{
  "num_attention_heads": 8,
  "norm": "rmsnorm",
  "max_seq_len": 1024
}
Each number is 128 + 32 x the weight over the matrix's rms, rounded and kept within 0 to 255. Layers, rows and columns count from 0.

# layer 4 MLP down (transposed), 1344x512, rms 0.151, rows 258-275, columns 384-511
[[153 130 126  88 108 191 180  95 126 120 135 121 114  99  93 186 180 142  75  97 142  45 112 126 126  94 112 138  62 102 128 148 150 146 177 137 125 157 130  89  67 146 132   3  72  75 139 134 179  78  77 115  62 128 124 119 142 166 138 178  85 120 130  70 141 123 153 136 127 131 124 158 101 137 131 152 106  64 134 142 181 112 116 129  74 104 170 109  80 168 105 104 134 105 124 128  88 121 148 157 150 165 134 167 124 117 150  75  82 117  88 108 127 122 151 130  53 119 157  86 126  80 139 153 109 111 161 147]
 [150 126 112 158 118 204 146 140  96 133 147 127 173 105 133 106 174 156 113  70 133 145 154 123 156 120 117 104 122  72 159 118 145  98 135 173 105 115 144 141 187 132 117  74 177 110 141 152 113 113 143 173 138 157 129 144 166 143 111 164 168  80 189 124 120 112 132 160  93 163 109 155  79 109 149 208 129 104 130 149 124 137 139 120 113 128 121 141 111 152 134 128 131  95 184 155 150 148 155 123 182 102 140 141 132 129 109 137  85 142 129 169  97 105 137  85 161 141  91 114 143 166  98 187 146 161 133 134]
 [107 122 103 176 148 101  92  97 107 111 191 106 136 114 130 145 113 113 165 138 140 198 160 172 134 113 116  59  85 154 110 101 142 100 136 102 129 141 144 136 136 141  80 130  91  79 120 112  92 135 118 164 197  76 185 129 161 146 171 149 153 111 130 102 146 112 143 151 163 120 141 114 139 119 155 177 195 114 122 130 159 160  77 148 124 162 101  92 163 120 160  72 143 137 134 123 142 143 159 130  62 148 137  60  94 119 122  72  94 134 176 105 105 160  79 122 141 137 180 168  88 110 103 119 162 123 165 160]
 [129  84 104 139 108 134 129 158 105 115 136 108 106  74 138 118 155 151  56 168  73 175 167  74  68 163 129 125 163 198 167 142  82 160 146 111 109 131 104 155 110 163 194 135 102 132 124 100  92 159 166 136 115  59 156 117 101 160 148 194 139 132 151  81 145 125 124 136 193 171 111 120  89 146 137 100 148 132 100  61 160 109  56 114 130 101 166 133  66 109  94 126 135 176 147 119 145 141 160 141  90 139 156 115  67 180 157 110 171  84 115  50 161 101 184 130 159 137 127 118 130 100 133 158 157 141 109 179]
 [169 168  91 118 131  94 172 136 129 135 124 111 180 195 117 126 122 131 153  96 153 142 198 128 115 118 164 111 135 147 131 109 101  93  95 117 114 145 149 102 110 102 122 112 154 161  95  85 123 140 137 198  90 111 116 139 129 108 124 109  46 180 180 110 160 126 156  89  91 117 144 112 108 107  95 131 131 182 166 115 144  92 145 108 134 171  94 110 141 144  81 164 104 112 140 134 122 128 131 114 136 140 138 102 160 131  78 114 141 128  73 163 213 157 215 108  85 152 125 156 136  90 189 125 126 167  63 120]
 [121 110  88 184 126 161 122 146 191 152 146 135 167 121  68 112 145  93 136 131 123  88 140  82 127 136  83 138 143 137 166 101  85  93 145 100  91  99  82 110 144 142 132 140 179 110  97 164 115 105 148 139 163 136 152 127 116 112 147  95 104 168 148 148 128 101 165  93  53  85 178 153 151 142 173 148 165 139 146 159 133 102 163 142 164 117  98 121 177 111 161 112 125 110 141  72  88  81 186  56 181 141 157 151 111 164 119 178  76 126 140 151 106 136  84 170 120 110  79 106 115 140 113 182 139 195 182  86]
 [ 92 105 115 150 134 110 134  84 178  80 146 136 149 130 142 161 141 147 172 114 173 247 151 144 142  69  88 154  95  50 128 122 128 119  93 107 133 144 113 115 125  87  50 132 142 173 126 156 104 151 161  79 100 155 145 139 128 106 141  50 111 104 101 117 121 108 164 113 123 121 141 156 159  86 152 113 131 115  87 184 133 143  64 171 107 109 133 145 112 131 111 139  98 145 115 131 162 144  54  97 128  97 145 145  99 137  78 148 116 119 153 143 136  89 112 101 131  87 147 110 146 130  71  99 154 118 180 149]
 [139 188 103 127 191 141 126 137 130 108 102  86 173 122 133 124 118  99 112 103 127  60 130 120 100 168 139 186 132  78 125 115 138  92 120 125 152  95 149  77 171  81 148 145 134 194 127 118 115 127 107 103 135 118 103  83  88 123 111 101 138 100 133 145  85 114 162 171 156 147 112 100 159 159 115 173 132  87 100  90 109 132 146 144 109 134 113 149 101 100 144 116 164 123  90 131 132 154 105 114 133 200 123 163  86 124 158  84 130 129  92 100 125 108 105 113 122 127  82  83 153 166 136 155  99 121  86 107]
 [132  82  94  99 154 136 138 130 119 131 112 151 136  48 114 178 101 139 129 135 156 142 174 182 173 149 112 110  43 132 102 125 136 158 185  97  78 120 124  73  78 110 132 128  73 113  92 129 112 163  82  63 116 156 180 103 141 152 157 181 172 158 140 129  88 120 130 146 163 162  82 145 113 141  99 148 179 186 160 132 107 108 157 100 120 127 151  75 173 150  66 159 101 119 206 164 144 140 143 130 176 101 133 119  94 240 151 161 173 125  91  74 139 109 139 117  96 112 122  84 157  95 117 127 147 127 109 178]
 [ 84 117 123 131  84 123 148 155  99 103  96  80 103  91 137 152 137  73 114 173 126 103 132 119  87 166  91  79 150 169  79 153 138 153 158 138 141 128  96 109  64  97 118 144 171 111  67 135 114 139 128 141 148 109 180 115 174 120 144  95  53 123 113  94 161 112 113 127 109  67 175 138 179 126 113  79  83 114  86 120 114 138 122 143 136 148 123 106 105 163 188 122 124 139 135 177 104 136 158 152 197  62  37 122  99  83 145  59 146  96 185  94 154 131  65 121 166  93 148 121 142 158 105  75 178 139 130 108]
 [147 146 152  82 107 159  65 115 140 180 176  84 164 163 145 138 121 136 101 125  83 114 105 136  98 116 119 124 126 110 177  95 126 197 137 168 136 129 153 136 120 110 128 136 132  88 155 129 120  44 120 108 117 159  75 112 146 110 129 170  96 109 149 156 102 132 149 144 136 150 112 161 169  89 132 117 163 119 100 100 130 156 111 131 164 172 152 149 168 141 213 121 141  97 174 132 111 118 158 161  85 129 139 118 149 102  77 103 135 109 113 189 159 116 116 137 144 137 159 171  78 106 135 103 154 110 154 103]
 [133 129 175 134 163 122  89 113 164 110 141 130 139  80 115 116 164  98 154 100  89 121 144 109 126 128  92 130 138 176 107 100 194 156 105 162 139 133 102 115 147 127 110  83 135 215 191 112 139  91 127 132 170 130  49 126 141 104 145 138 140 100  93 134 132  95 153 130 150 150 110  89 170 105  98 162 124 146 190 119 160 156 175 135  88 129 138 138  47 112 134 112 138 155 114 102 127 115 161  66 113 116 157  97 115 142 182 148 120 104 133 210 126 143 124  99 124  89 102  93 139  77 136 135  79 124 109  90]
 [126 142  76 109 157 139  99 105 145 125 161  90 156 116 163 162 102 125  66 134 117 234 156  91 113 182 173 113 121 121 136  86 128 113 105 142 149  89 177 156 105  93 100 156  76 137 161 170 128  94 133 136 152 106  69 158 142 112 152  86 131 106  89 126 111  87 120 102 107 115 117 107 166 113 117  70 103 148 201  85 139 103  93 141 107 134 123 185 108 200 160 180 142  66 147 115 108 108 154 165 124 134 166  81 139 100 116 137 144 108 139  81 126 133 125  95 115 104  72 158 149 160 170  94 146 112 128 137]
 [159  90 158  91 149  97 125 140 107 139 205 155  84  36  93 166 116  94 116 108 167 141  86 141  49  72 115  92 145 143  85 125 191  79  98  77 106 109  99 145 120 104 122 164 115 153 123 171 121 149 140  54 116 109 122 104 138 134  83 133 107 117  75 158 153 163 147 109 127  91 137  96 117 133 136 101 152 123  95  46 163 149 108 168  38 129 103 137 116  98  72 129 163 113  89 161 162 137 136 152 171  63 153 173 115 149 141  71 131 176 135  95 128 122 117  92 128 189 129 160 160 140 129  91 134 103 170 122]
 [ 78 162 112 148 121  66  94 100 142 101 145 109 187 175 114 129 148 138  86 102 130  37 146  71 218 160 125 122 148 113  67 159 106 116 157 205 178 135 114 131  97 215 127 144  94 142  98 185 110 107 101  84  91 105  81 171 108  93 166 140  95 133 170 161 235 151 156 135 138  96  81 109 115 103  78 118 134  45 101  76 121 131 149 113  73 101 141 128 127 131  98  92 107 106 140 194 122 138 183 160 119 140 129 116 180 149  76 143 100 124 149 119 113 104 111  87  83 122 101 163 154 142 128 133 135 143 136 132]
 [146 115  79 116 129 135 124 133 121  97 147 137 103 143 135 126  99 152 140 174 109  92  82 147 166 168 145 178 106 113 161  81 162 154  77 145 110 124 135 154 118 123 167 166 143 158 155  96 157 148  79 169 178  79 129 137 127 159  56 103 102 124 119 160 104  98 155 161 169 120 115 160 155 105 135 160 149 167 175 154 134 189 150 102 172 110 125 154 159 144 180 189 131 100 117 104 127 117 171 137 101 110 177 119 181 105  99 126 156  96 114 129 104 137 145 166 174 130 149 118 149 121 185 151 133 122 142 147]
 [131  86 141 138 115  88 170 173 131  95 153 165  99 206 134 151  99  80  58 143 140 111 100 164 109  94 139 170 125 122 101  98 109 151 108 130 143 113 149 114 179  86 152 115 116  89 139 115 136  83 183 179 115 131  78 158 146  64 181 125 141 172  86 174 158 122 179 147  63 191 171  20 181 138 162 167 136 119 130 175 145 131 178 118 151 128  91 142 164 155 115 141 163 126 131  82 146 103 100  93 113 161 127 114 163  85 114 127  80 170 141 166 193 158 142 141 133 147 175 124 186 138 136 112 165 132  65 153]
 [ 70 108  91 135 145 145 203  93 144 120 170 100 138 145 207 184 126  91 130 137 145 167 191 104 144 137 164  99 105 171 144 112 150 118 136 138 130 178 135 157  95 140  68  87 130 132  69 127 129 110 143 153 135 147 143 105 132  97  93  34 118 145  91 135 166  87 110 106  85  89  97 136  93  71 140 141 108 151 181 175  88 134 129 156  65  98 129 103  41  93 124 142 131 132 118 140 156 148 115 118 181 141 153 165 118  53 119  88  97 166  85  43 146 177  86 146 145  71  93  89 115 133 129 108 151 123 128 136]]
# layer 4 MLP gate, 1344x512, rms 0.108, rows 259-276, columns 384-511
[[136 126  85 172 155 118 111 140 161 133 102 167 206  88 165 129 172 159  96 120 105  67  98 147 119 100 110 118 143 102  92 101  75 113 107 143 182 169 119 140 129 120 190 116 136 125  83 133 114 147 105 155 102 180 138 127 150 135 138 217 138  72 124 142 149  85 124 133 161 197 107 174  90 132  85 136 121 137 115 165 132 174 123  81  90 114 150 138 126  49 129 106  96 125 116 123 111 102 151 128 104  76 136 153 133 170 129 134 125 167 131 111 151 102 120 208 145 133 141 128 101 151 172 169 137  94  99 134]
 [181 151 181 103 149 136 110 106 121 110 172  90 131 153 117 202 183 161 105 110 148 174 136 181 102 110 148 121 138 122 100 169  93 111 133 190 103 116  98  76 108 126  95 107 180 108 155 139 108 112 159  98 102 175 143 116  93 147 122 145 128 146 150 151 132 104 117  88 121 143 162 107 105 131 134  93 106  99 159 195 126 130  80 129 152 199 111 173 156 126 150 124 143 154 117 128 170 157 151 146 154 115 189 177 140 129 127 161 109 154 103  91 124 154 115 135 139 156 170 203 135 156 110 166  88  97  61 113]
 [178 103  84 164 126  98 175 131 102  83 142  86 104 151 108 139  95 139 133  78 116  85 144 173 167 135  99  77  85  85 101 145 157  90 137 132  89 142 120 128 134 151 155 130  95 142 108 113 187  95  92 145 125 175 175  99 153 148  49 127  71 104 155 140  47 148 163 111 131  67 122 145 126 123  80 174 133  83  92 204 183 139  48 127  89 171 140 123 122 136  82 172 133 124  73 131 103 114 153 125  97 109 123 131 159 110  94 162 174 159 134 119  81 186 153 201 101  76 116 118 108 118 153 148  96 122  92 151]
 [125 153 147 129 151 126 184 111 140 116 154 131 186 123 105  52 131 147 163 124 164 151 129 187  89 185 154 134  89 165 137 152  84 141 156 137 120 169 103 133 144 158 140 137 175 164  99 144 190 105  79  99  66 115 108 177 182 148  76  94 115 116 141 127 108 168 137 102 137 115 103 102  97 135 115 117 152 102 186 124 128  49  90 145 131 132 167 153 137  59  58 114 125 115 111 172 129  55 127 135 139 124 151 145  91  97  74  75 151 112 140 115 119 118 104 116 137 181 132 151 152  96  72  79 144 140 139 150]
 [174 123 104  94 155 123 166 100 107 104 143 121 138 105  92 192 151 114 126 148 150 153 126 142 150 167 128  91 115 118 125 111 163 132 102 119 114 133 120 111 109  79 164 109 131  90 151 145 173 108 144 123  95 134 107 143 175 155 116 108 160 108  94 103 130 134 111 118 140 121 134 130 120 108 145 106 134 172 108 169  97 131 161 146 131 171 133 116  95 108  88  81 173  96  88 156 108 134  91 100 156  85 118 125 172 167 148 178  69 180 111 130 180  80 156  75  85 139 131  86 124 150 135 151  54 136 110 143]
 [158  98 117 179  98 141 178 135 175 126 127 150 127 112 104 159 150 128 147 106 187 120 153 111 145 135 101 141 103 117 155  96 190 127 138 144 126 114  98  92 121 187 103 115 149 156 165 144 123 144 144 105  70 147 134  96 103  99  98 134 117 124 142  85 129 135 157 105 106 122 119 119  80 135  65  79 162 108 119  96 112 151  91 159  82 137 147 116 134 147 180 109 120 128 144 126 161 115  94 121  71  69 180 113 123 150 121 108 143 133 105 125 196 131 116 105 115 206 138  70 152 142  72 114 122 128 164  95]
 [128 134 162  50 114 122 105 127 131  81 107  93 122 144 108 180 129 133 148  74 188 152 106 137 132 107 157 125 190 174 184 133 142  90 159 123  70 104 122 130 113  47 106  69 141 152 117  75 166 132 200  98  86 162 159 146 119 116 177 118 131 151 154 153 109 116 112 220 154 101 169 185 147 149  36 176 157 116  99 123 134 101 128  94 181  75 140 134 121  79 136 142 112  77 138 116 142 154 237  95 191  78 165 130 163 160 153 148 103 133  90 137  97  71 110 111 122  84  97 114  83 126 160 114 106 114 124 109]
 [ 98 150 123 104 125  81  89 154 122 117  85 135 187 125 130 139 112 158  94 138  91  97  85 179 138 122  85 154 132 139 152 101 104  69  88 145 183 139 128 116 121 139 106 136 173 125 130 149 117 108 101 151 144 110 110 145 144 137 142 124 106 129 145 113 112 108 142 163 130  81  94  49 101 149 144 132 113 150 118 115 155 150 133 106  95 167 115 114 120 152 177 143 118 140 149 190 118 169  82 130 116 133 119 148  66 116 115 122 128 145  83 155  84  99 158 116  95 152 169 164 122 108 134 127 123 137 140 119]
 [141 102 139 110 253 112 114  85 109 132 134 174  93 125 123  72 159 111 150 174 155 123 153  78  94 129 127 187 151 126  85 126 123 158 140 109 128 118 163 105 199 105 177 121 108 102 153  50  86 118 134 109 132 180 156 122 122 163 118  98 163 126  88 108 117 157 127 145 159 146 126 112 158 154 133 113 128 158 126 156  90 130 145 108 189 154  76  91  80 128 121 111 152 137 138 120 159 118 134 104  82 156 118  73 136 104 155 125 119  93 172 133 107  97  90 187 105 131 153 124 120 125 203 120 154 140 170  83]
 [160  51 109 108 144 178 176  73 114 137 165 114 127 169 111 152 115 164 180 137 145  96 166 111 142 126 132 155 194  72  76  86  44 140 126 113 127 118  78 118 159 110 158  83  80 128 149 130 137 104 102 187 106 127 169  60 131 148 108 143 124 140 190 172  92 129 142 105 114 149 182  77 156 178 136 128  99 136 165 109 176  83 126 182 133 209 122 125 112 127 124 148 151 137 148  66 120 128 120 162 104 124 168 111  85 123 109 111 175  40 140  95 127 107 107 101 154  69 179 219 122 164 133 139  94 183 171 111]
 [190 152  93 136 133 176 157 147 154 112 125 100  93 124 109 152 112  83 134 115 104  64 129 125 146 109 154 108 111  67 178 159  93 128 136 112 124 131 156 146  92 127 114 163 130 160 158 122  75 141 120 132 155 137 151 134 116 145 113  99  92 111 166 108 139 132 126  70 125 154 109 152 124  87 139  75  93 129 102  91  60 122  87 134 132 125 112  85 163 147 142 124 142 134 138 113 102  83 115 110 159 162 137 131 112 140 124 104 201 160 137 104 136  79 136 147 103 153 136 176 133  88 142 159 132 146 106 130]
 [131  40 114  98  93 135 151  80 117 159 139  74 107  93 142 147 115  92 154 110 161  55  74 150  80  91 161 142 181 148 130 124 123 141 162 129 143 131 167 170 159 211 138 124 118 105 162 132 137 140  90  99  97 110  88 160 132 130 183 114 119  89 179 155 130 176 127 137  85 155 100  59 132 155 171 152 120  93 175 119 113 190  63 138 167 131 157 155 106 107 142 113 148 106 102 145 144 141  81 105 114 163 146 145 138  97 173 139  53 119 117 157 112 119  95  93 107 116 147  94  60  85 146  93 142 158  86 130]
 [156 104 138 179 148 122 202 103 114 181  54 144 157 152 168  83 125 143 121 146 100 132 111  80 104 135 177 133 123 117 112 164 133 111  82 165 103 140 142  88  93 154 168 133 157 106 116 120 170 152 167  86 140 123 131 141 166 130 113 131 106 171 129  93 210 145 117 125 111 146 120 168  84  60 136 123 122 121 143 143 135 147 147 159  97 110  91 105 156 155 151 126  98 129 129 132  96 167 142 131 123 151 130 132 109 115 134 121 138 140 117 120 141 111 139 171 121 141 161 138 173  97 153 134 136 102 131 166]
 [166 166 141 136 134 144 141 173 120 138 158 124 107 148 108 152 180  48  67 153 126  89 142 127 149  99 143 151 123 128  82  70 105 158 138 159  78 123 156 160  92 169 162 147  91 132 154 149 127 133 132  89 116 117 108 126 142 146 164 173  90 190 188 180 186 180 117 183 169 118  90 124 131  80 102 146 134 133 139 136 154 118 187  84 115 128 103 112 151 141 154 112 131 118 153 160 144 117 164 137 106 127  93 163 113 125  56 151 128 103 137 145 163 137 147 122 155 122 121 147 171 100 159 116  90 192 114 150]
 [132  92 145 121 109 114 143  35  93 101  92 145 116  97  68  74  79 119  91 154 161 130 136 141 128 157 122 131  52  89 141 135 151 147 119 148 122 125 133 153  92 108  62 158 129 105 183  70 161 160  93  95 156  99 162 137 150 127 137 166 138  99 146 156 125 197 130 113 166  97  98 167 135  89 114 130 148  98  90 142 118 122 159 147 151  67 125  97 128 104 142 147 155 162 102 159 145 117 134 154 116 126 164 169 139 129 144 113 142 114 116  93 122 137 101 119 144  86 109  84 114 124 134 152 121 150 111 146]
 [134  93 103 150 130  92 164  86  96 145 119 126 123  97 127 102 137 138 127  99 117 130 124  88 179  81  58 185 105 137 153  82 110 155 166 132 116 179 160 140 147 121 137 155  99 125  84 148 121  86 117 161 142 112 153 185 118  96 169 135 140  89 156 133 137  88 119 103 160  90 163 120 117 114  94  92 174 117 162 142 109 179 117 170 169 119 196 115  57 122 155 113 118 190 107 143 198 159 183 151 128 130 105 108 143  85 174 160 137 128 115  72 110 219 150 175 156 141 138 172  93  77 141 120  99 164 173 153]
 [158  82  94 159 148  55 166 114 173 113 138 170 107  96 102 122 142 111 114 136 159 127 108 127 117 149 101 168 153 128 124 179  89 174  66 101 136  72 106 201 118 138 166 130 102  99  76 121 143 135 159  89 168 165 173 114 122 174 149 142 123 156 140 194  97 138 133 132  83 155 124 122 130 121 151  88 124 177 152  99 132 135 130 168  95 154  88 102 126 153 122  83  92 180 146  98 154 118 151  81 125 108 130 135  99 110  77 134  88 151 157 105 124  89 109  70 149  84 136 106 171 142 140 152 105 154 120 152]
 [178 171 123 175 150 136 107 116 142 146 144 184  73 144 114  98 118 157 114 149 149 174 159  85 161 152 146 141  79 149  86 101  98 159 109 105 174 148 118 183 175 149 157 116  82  97 129  84 126 105 139 140 191 118  76 167 125 144 111 103 174 145  76 192 140 178 129 162 100 105 110 107 153 149 136 170 138 168 145 100 177 153 126 179 111 108 127 116 139 165 164 104 138 100 172 129 156 149 100 151  79 169 165 114 186 163 143 129 112 146  96 134 145 112 181 184 118 140 137 155 160 178  79 122 114 100  96 107]]
# layer 4 MLP up, 1344x512, rms 0.109, rows 259-276, columns 384-511
[[ 67 147 103 151 128 187 116 172 137 170 123 172 118 156 144 106 137  91 119 163  89 146 121 156 146 100 171 102  99 125 172 170 116 135 186 125 101 141 110 128 160 145 164 122 142 131 150 111 167 126 130 159 151  61 129  96  88 119 108 107 123 151 161 130 133 166  76 100 121 128 126 132 112 146 131 122  88 149 162 144 186 153  88  90 109 164  88 170 146 111 115 149 178  77 133 124 144 103 149 159 129 162  84  59 161  94 111 186  97 159 114 151 138  62 124 121 128 115 113 115 160 119  85 117 140 140 128 133]
 [156 137 130 135 109 136  94 126 190 149 196 127 132  95  80 130 112 121 163 143 181 128 142 105  90 140 127 126 190  72  85  58 166 126 167 145 138  66 161 177 118 116 118 121 141 139  82  98 120 156 130 178 134  80 139 152 109  95 124 145 106 145 115 146 140 126  93 124 161  71 164 190 177 126 116 105  80 156 155 143 140 188 128 117  82 152 150  96 137 141 162 194  57 134 111  85 119 121 168 153 143  90 121 122 117 103 119 110  99 145 121 120 113 156 151  99 109  93 132 103 128 161 132 152 132 150 133 117]
 [114 138 184 185 102 132 139 122  76 138 152 130 162 121 165  97  97 154 106 168 163  66 108 109 120 174 200 216 107 128  96 144 136 144 122 108 182 123 132  75 131 128 149 106  72 164 164  95  97 106  92  90 132  77 123 158  87 143 185 149 159  69 169 110 203 143 149 137 160 171  92 103 128 152 160 181 124 130 157 104 121 138 144  97 194 140 176 121 134 153 153 109 101 114 171  67 179 238 128 162 137 111 164 101  97 135 141  85 181  97 115  86 113 132 105  77  72 205 116 134 171  85 109  85 159 183 121  77]
 [ 81 166 198 137 166 120  54  95 164 140 183 130 120 147  88  36  76 168 160 145 155 131 112 145 111 150 116 227 154 138 123 151 162 103 124 143 163 175 130 115  68 155 154 178 167  95 142 161 163  82 132  87  82 182 158 110 176 178 140 150 155  94  50 165 106 109 108 101 138 158 145 113 103 110 109 137  97 101 154 116  99 151 156 147  66 107 167 123  80  60  93 117 149  72 107 158  93 159 164 118 205 172 136  96  87 164  84 157 122 111 124 126  91 166  94 103 107 148  99  73 169  93 125  85 103 113 163  99]
 [139  94 207  55 152 104 120 105 132 121 137  62 154 101 163 137 156  97 165 102 126  54 128 143  92 148 148  87 127 141  51 146 154 110 137 125 122 134 112 144  84 136 173 141 104 119 101 152  63  91 140 129 179 151 144 144 140 151 143 141 127 104 113 130 163 136 130  81 192 125  92 112 129 110 113 149 146  91 102 165 104  79 130 117 123 146 134 135  92  97 124 181 149 101 136  62 127 135 146 175  57 188 136 213 134 144 161 169 124  99 127 193 127 120 131 118 142  84 122 143 194 117 155 114 124 193 110 122]
 [149  88  99 116 104 139 203 129 127  80  73 105 126 136 100 173 118 109 134 165 123 120 187 105 187 150  72  95 197 103 137 138 161 133 218 111 102 103  73 134 110 104 173 172  79 211 120 135 114 113 125 179  67 148 130 149 132  86 132 169 120  98 133 149 100 146  94  73 179 177 184 120 159  77 116 169  79 144 113 111 101 132 138 152 154 127  65 170 119 108 165 132 138 100 129 119 157 122 100  95 145 175 134 145  78 139 188 143 160 175 154  78 168 170 157 126 200 150  80 121  58 120 176  55 138 148  92 143]
 [154 132  62 151 139 104  78  95  84 138 152 172 172 132  97 106 139 103  92 145 162 110 122 140 144  91 115 180 137 129 113 164 121  80 123  84 122 136 118 183 107 116 120 100 148 107 137 153 156  83  86  96  97 122 135  74  66 173 112 113  83 187  93 166 142 123 120 133 133 126  55  72 196 119 103  49 175 159 173 145 161 172 120 104  81  91 149 182 112 199 155  54 152 166 153 184  82 119 128 147  71 154 136 134 110  94 121  71  92 155 116  78 137 168 146 107 108 180 167 122 169 137  89 150  93 129 122 188]
 [141 117  99  73 142  80  79 149 141 106 138 137 193 130 117 135  74 137 105 123 179 128 146 120 148  87  43 126 146 168 179 115  94 141 146 120 149 125  76 117 112 146 160 172 121 145 133 108 120 146  74  95 153 146 124 102 144 149 124 186 142 124 111 134 165 151 155 180 114 121 126 113 106 117 147 136 132 171 136 169 154 134  89 182 107 135 165 143  66 111 125  87 133 121  86 147 136 150 100 135 122 125 135  99  94 120  86  32 177  90 135 113  79 159 172 127 105 194 169 135 108 160  95 143 167 158 140 125]
 [136 110 122 172 147 153 132 134 166 158 106  93  83 169 176 176  93 134 172  97  98 126 184 119 109  96 107 116 124  96 158 141 122 161 119  98 133 147 155 100 104 163 124 140 159 106 119 153 103 125 134 135 177 141 134 100  77 136 148 116  96 161 143 112  70 127 134 117 178 177 107 110 111 155  79 159 124 120 164 127 165 109  64 135  94 107 198 116 144 190 150  98  89 140 134 126 112 179 175 127  57 152 113 102 126 132 110 112 132 103 151 140 120 128 127 122 162 144 129 196  85 152 120 176  65 141 141 125]
 [133 162 186 145 169 115 101 128 150  63  97 150 116 132 145  38 122 116  99 165  75 179  63  97 113 110 178 112 142 173 100 169 123 135 166 147 175 145 153  81 114 126 127 180 123 118 152 126 127 158 184 110 152 143  84 152 142 104 118 149 137 141 132  97  99 149 158 158 184 143 139  87 123 125 175  81  98 110  22  35  98 152  99  49 143 134 138 154 141 137 130 117 114 161 125 144 122 108 105 142 120 106 165 148 107 158 100 173 108 132 166 158 104 160 157 119 212  95 142  65  94 195 145  56 104 159  93  77]
 [147 100 102 121 177 136 165  82 128 158 128 147 121 105 145  55 134 141 108 146 149 133 101 120 164  96 130 140 101 165  74 155 170 162 116 132 117  83 144 115 140 192 120 152  99 105 107 128 135 106 141 155 121  92  80 131 123  91 122 133 135  76  78 126 123 148 208 172  92 127 136 126 184 184 161 211 143 160 146 108 115 176 111 123 112 120 144 105 148 143 145 149 122 160 127 172 157  69  87 119 156 143 153 109 147 109 147  77 130 141 145 143 168 112 127 146 113 112 188  73 102 131 126 105  73 127 127 146]
 [140  41  87 115 158 156 110 120 147 112 161 109  99 126 119 137 175 153 208  95 132 105  76  91 115 181 139  90  51 133 171 140 116 168 148 162 118 157  80 146  99 130 169  81 149 117 164  80 124 127 102 147  66 115 151 189  65 130 123 118 137 114 170 150 164  99 124  71  90 156 164 165 138 149 143 166 185 154  72 149 162 110 191 104 169 126 142  77 145 112 112 144 132 149  91 104  97 145 139 147 110 124 136 125 122 105 124 132  70 164  83 162  89 116 143 160 120 173 106 139 136 111  82 131 115 141 101 118]
 [123  81 156 201 141 155 136 116 120 192 101 172 134 171 141 137 107 116 127 140 128 161 145 121 100  78 192 182 136 102 165 121 115 134  82  98 109 142 162  88  95  89 121 133 117 108  84 117 103 146 100 129 110 131 191 137 156 112 145 170  82 108 154  95 174 122 119 105 111 100 138 156 107 121 138  99 122 114  79  99 135 125 128 114  93 142 112 112 112 132 119 119 108 107 112 166 141 103 127 150  73 131 117 166 128 158 161 119 118 127 179 160 126 108 140 175 129 153  77  88 160 144 136  96 127 150 193 158]
 [137  95 123 166 105  98  89 114 154 103 101 121 166 158 132 148 120 128 142 128 154 130  99 152 116 143 107 116  87 141  66 138 119 125 126 181 136 150 175  89 118 126 112 165 143 123 133 143 132 178  72 113 129 102 105 112 151 129 128 131 107 147  74  91 163  76  89 118 148 118 180 119 127 145 133 150 120 154 156 139  86 142  73 142  80 125 195 159  77 117  97 212 156 143 100  91 155 180 100  95 138 150 148  92 175 121 160 103 127  95 124 127 136  79 115 144 121 118 105  93  89 190 115 127 190  47 154  85]
 [ 98  86  85 148 117 142 158 127 115 105 157 142 122 114 137  73 103 133 159 138 138 114 134  97 168 145 131 151  81 123  78  96 166 171 111 131 138 110 133 117 131  84 124 122 116 128 116 167 111 127  69 185 113 197 171 107 161 154  70 141 116 124 151 162 133 187 129 141 118  91 125 119 136 108 109 118 160 134 124 103 160 130  97 143 160 127 136 177 124 143 157  95  98 189 156 108  81 122 106  95 142 103 120 126 118 183 133 165  97 178 189 127 131 141  89 104 123 181 153 151  87 184 159 204  93 158 174 163]
 [213 122 173  45  74 133 123  60 111 163  47 120 129  84 135 151 103 107 151 143 101 129 138 113 114  75 134 133 146 181 128 128 135 163 130  92  60 130 138 113 101  75 119 112 115 170 146 111 108  80 172 101 116 191  99 187  92 106 140 128 129 119  83 136 169 106 106 121 101 182 135 101 106 143 115 107 147 145 179  32 119 110  99 139 217 149 106  72  99  99 121 157 135 167 122 139 147 162 158 127  85 157 122 117 144  66 155 133  86 134 134 131  72 127 135 179 133 100 162  90 140 104 103 112 151  66  59  91]
 [142  97  88 134 168 103  93 155 126 120  83 139 126 109 130 202 151 123 121 114 125 169 152 150 162 175 146 136 193  97  95 152 154 138 115 133 110 106 125 114 118 129 128 122 152 163 151 166 165 129 135  85 122 155 122  87 145 117 167  93  96 161 102 171 158 139 132 107 145 114 148  98 159 122 107 136 102  87 146 116 125 129 102 142  86  71 165 125 102 132 127 118 169 117 126  96 103 104 138  45 142 169  94 123 113 137 131 185 102 125 136  52 144 124 126 119 129 138 181 143 170 142 167 161  97 136 156 121]
 [195 150 102 122 120 124  82  93 192 126 117 149  39 103  57 137 134 166 142 145  78 158 199 118 204 171 131  71 136 147  59  74 159 122  63 102 143 131 143 146  77  54 140 128  87  88  96  96 110  83 126 150 159 108  80 146 117 138 121 109  85 148  75 167 185 122 163 125 143 184 119 119 133 125 158 146 167 117 168 138 126 120 128 132  58 119 109 164 118 162 132  84 154 121 158 177 156  93 105  94 164  78  87 129 154 219 124 108 139 180 101  79 152 135 172 114 105  87 142 163 137 130 129 156  84 124 105 147]]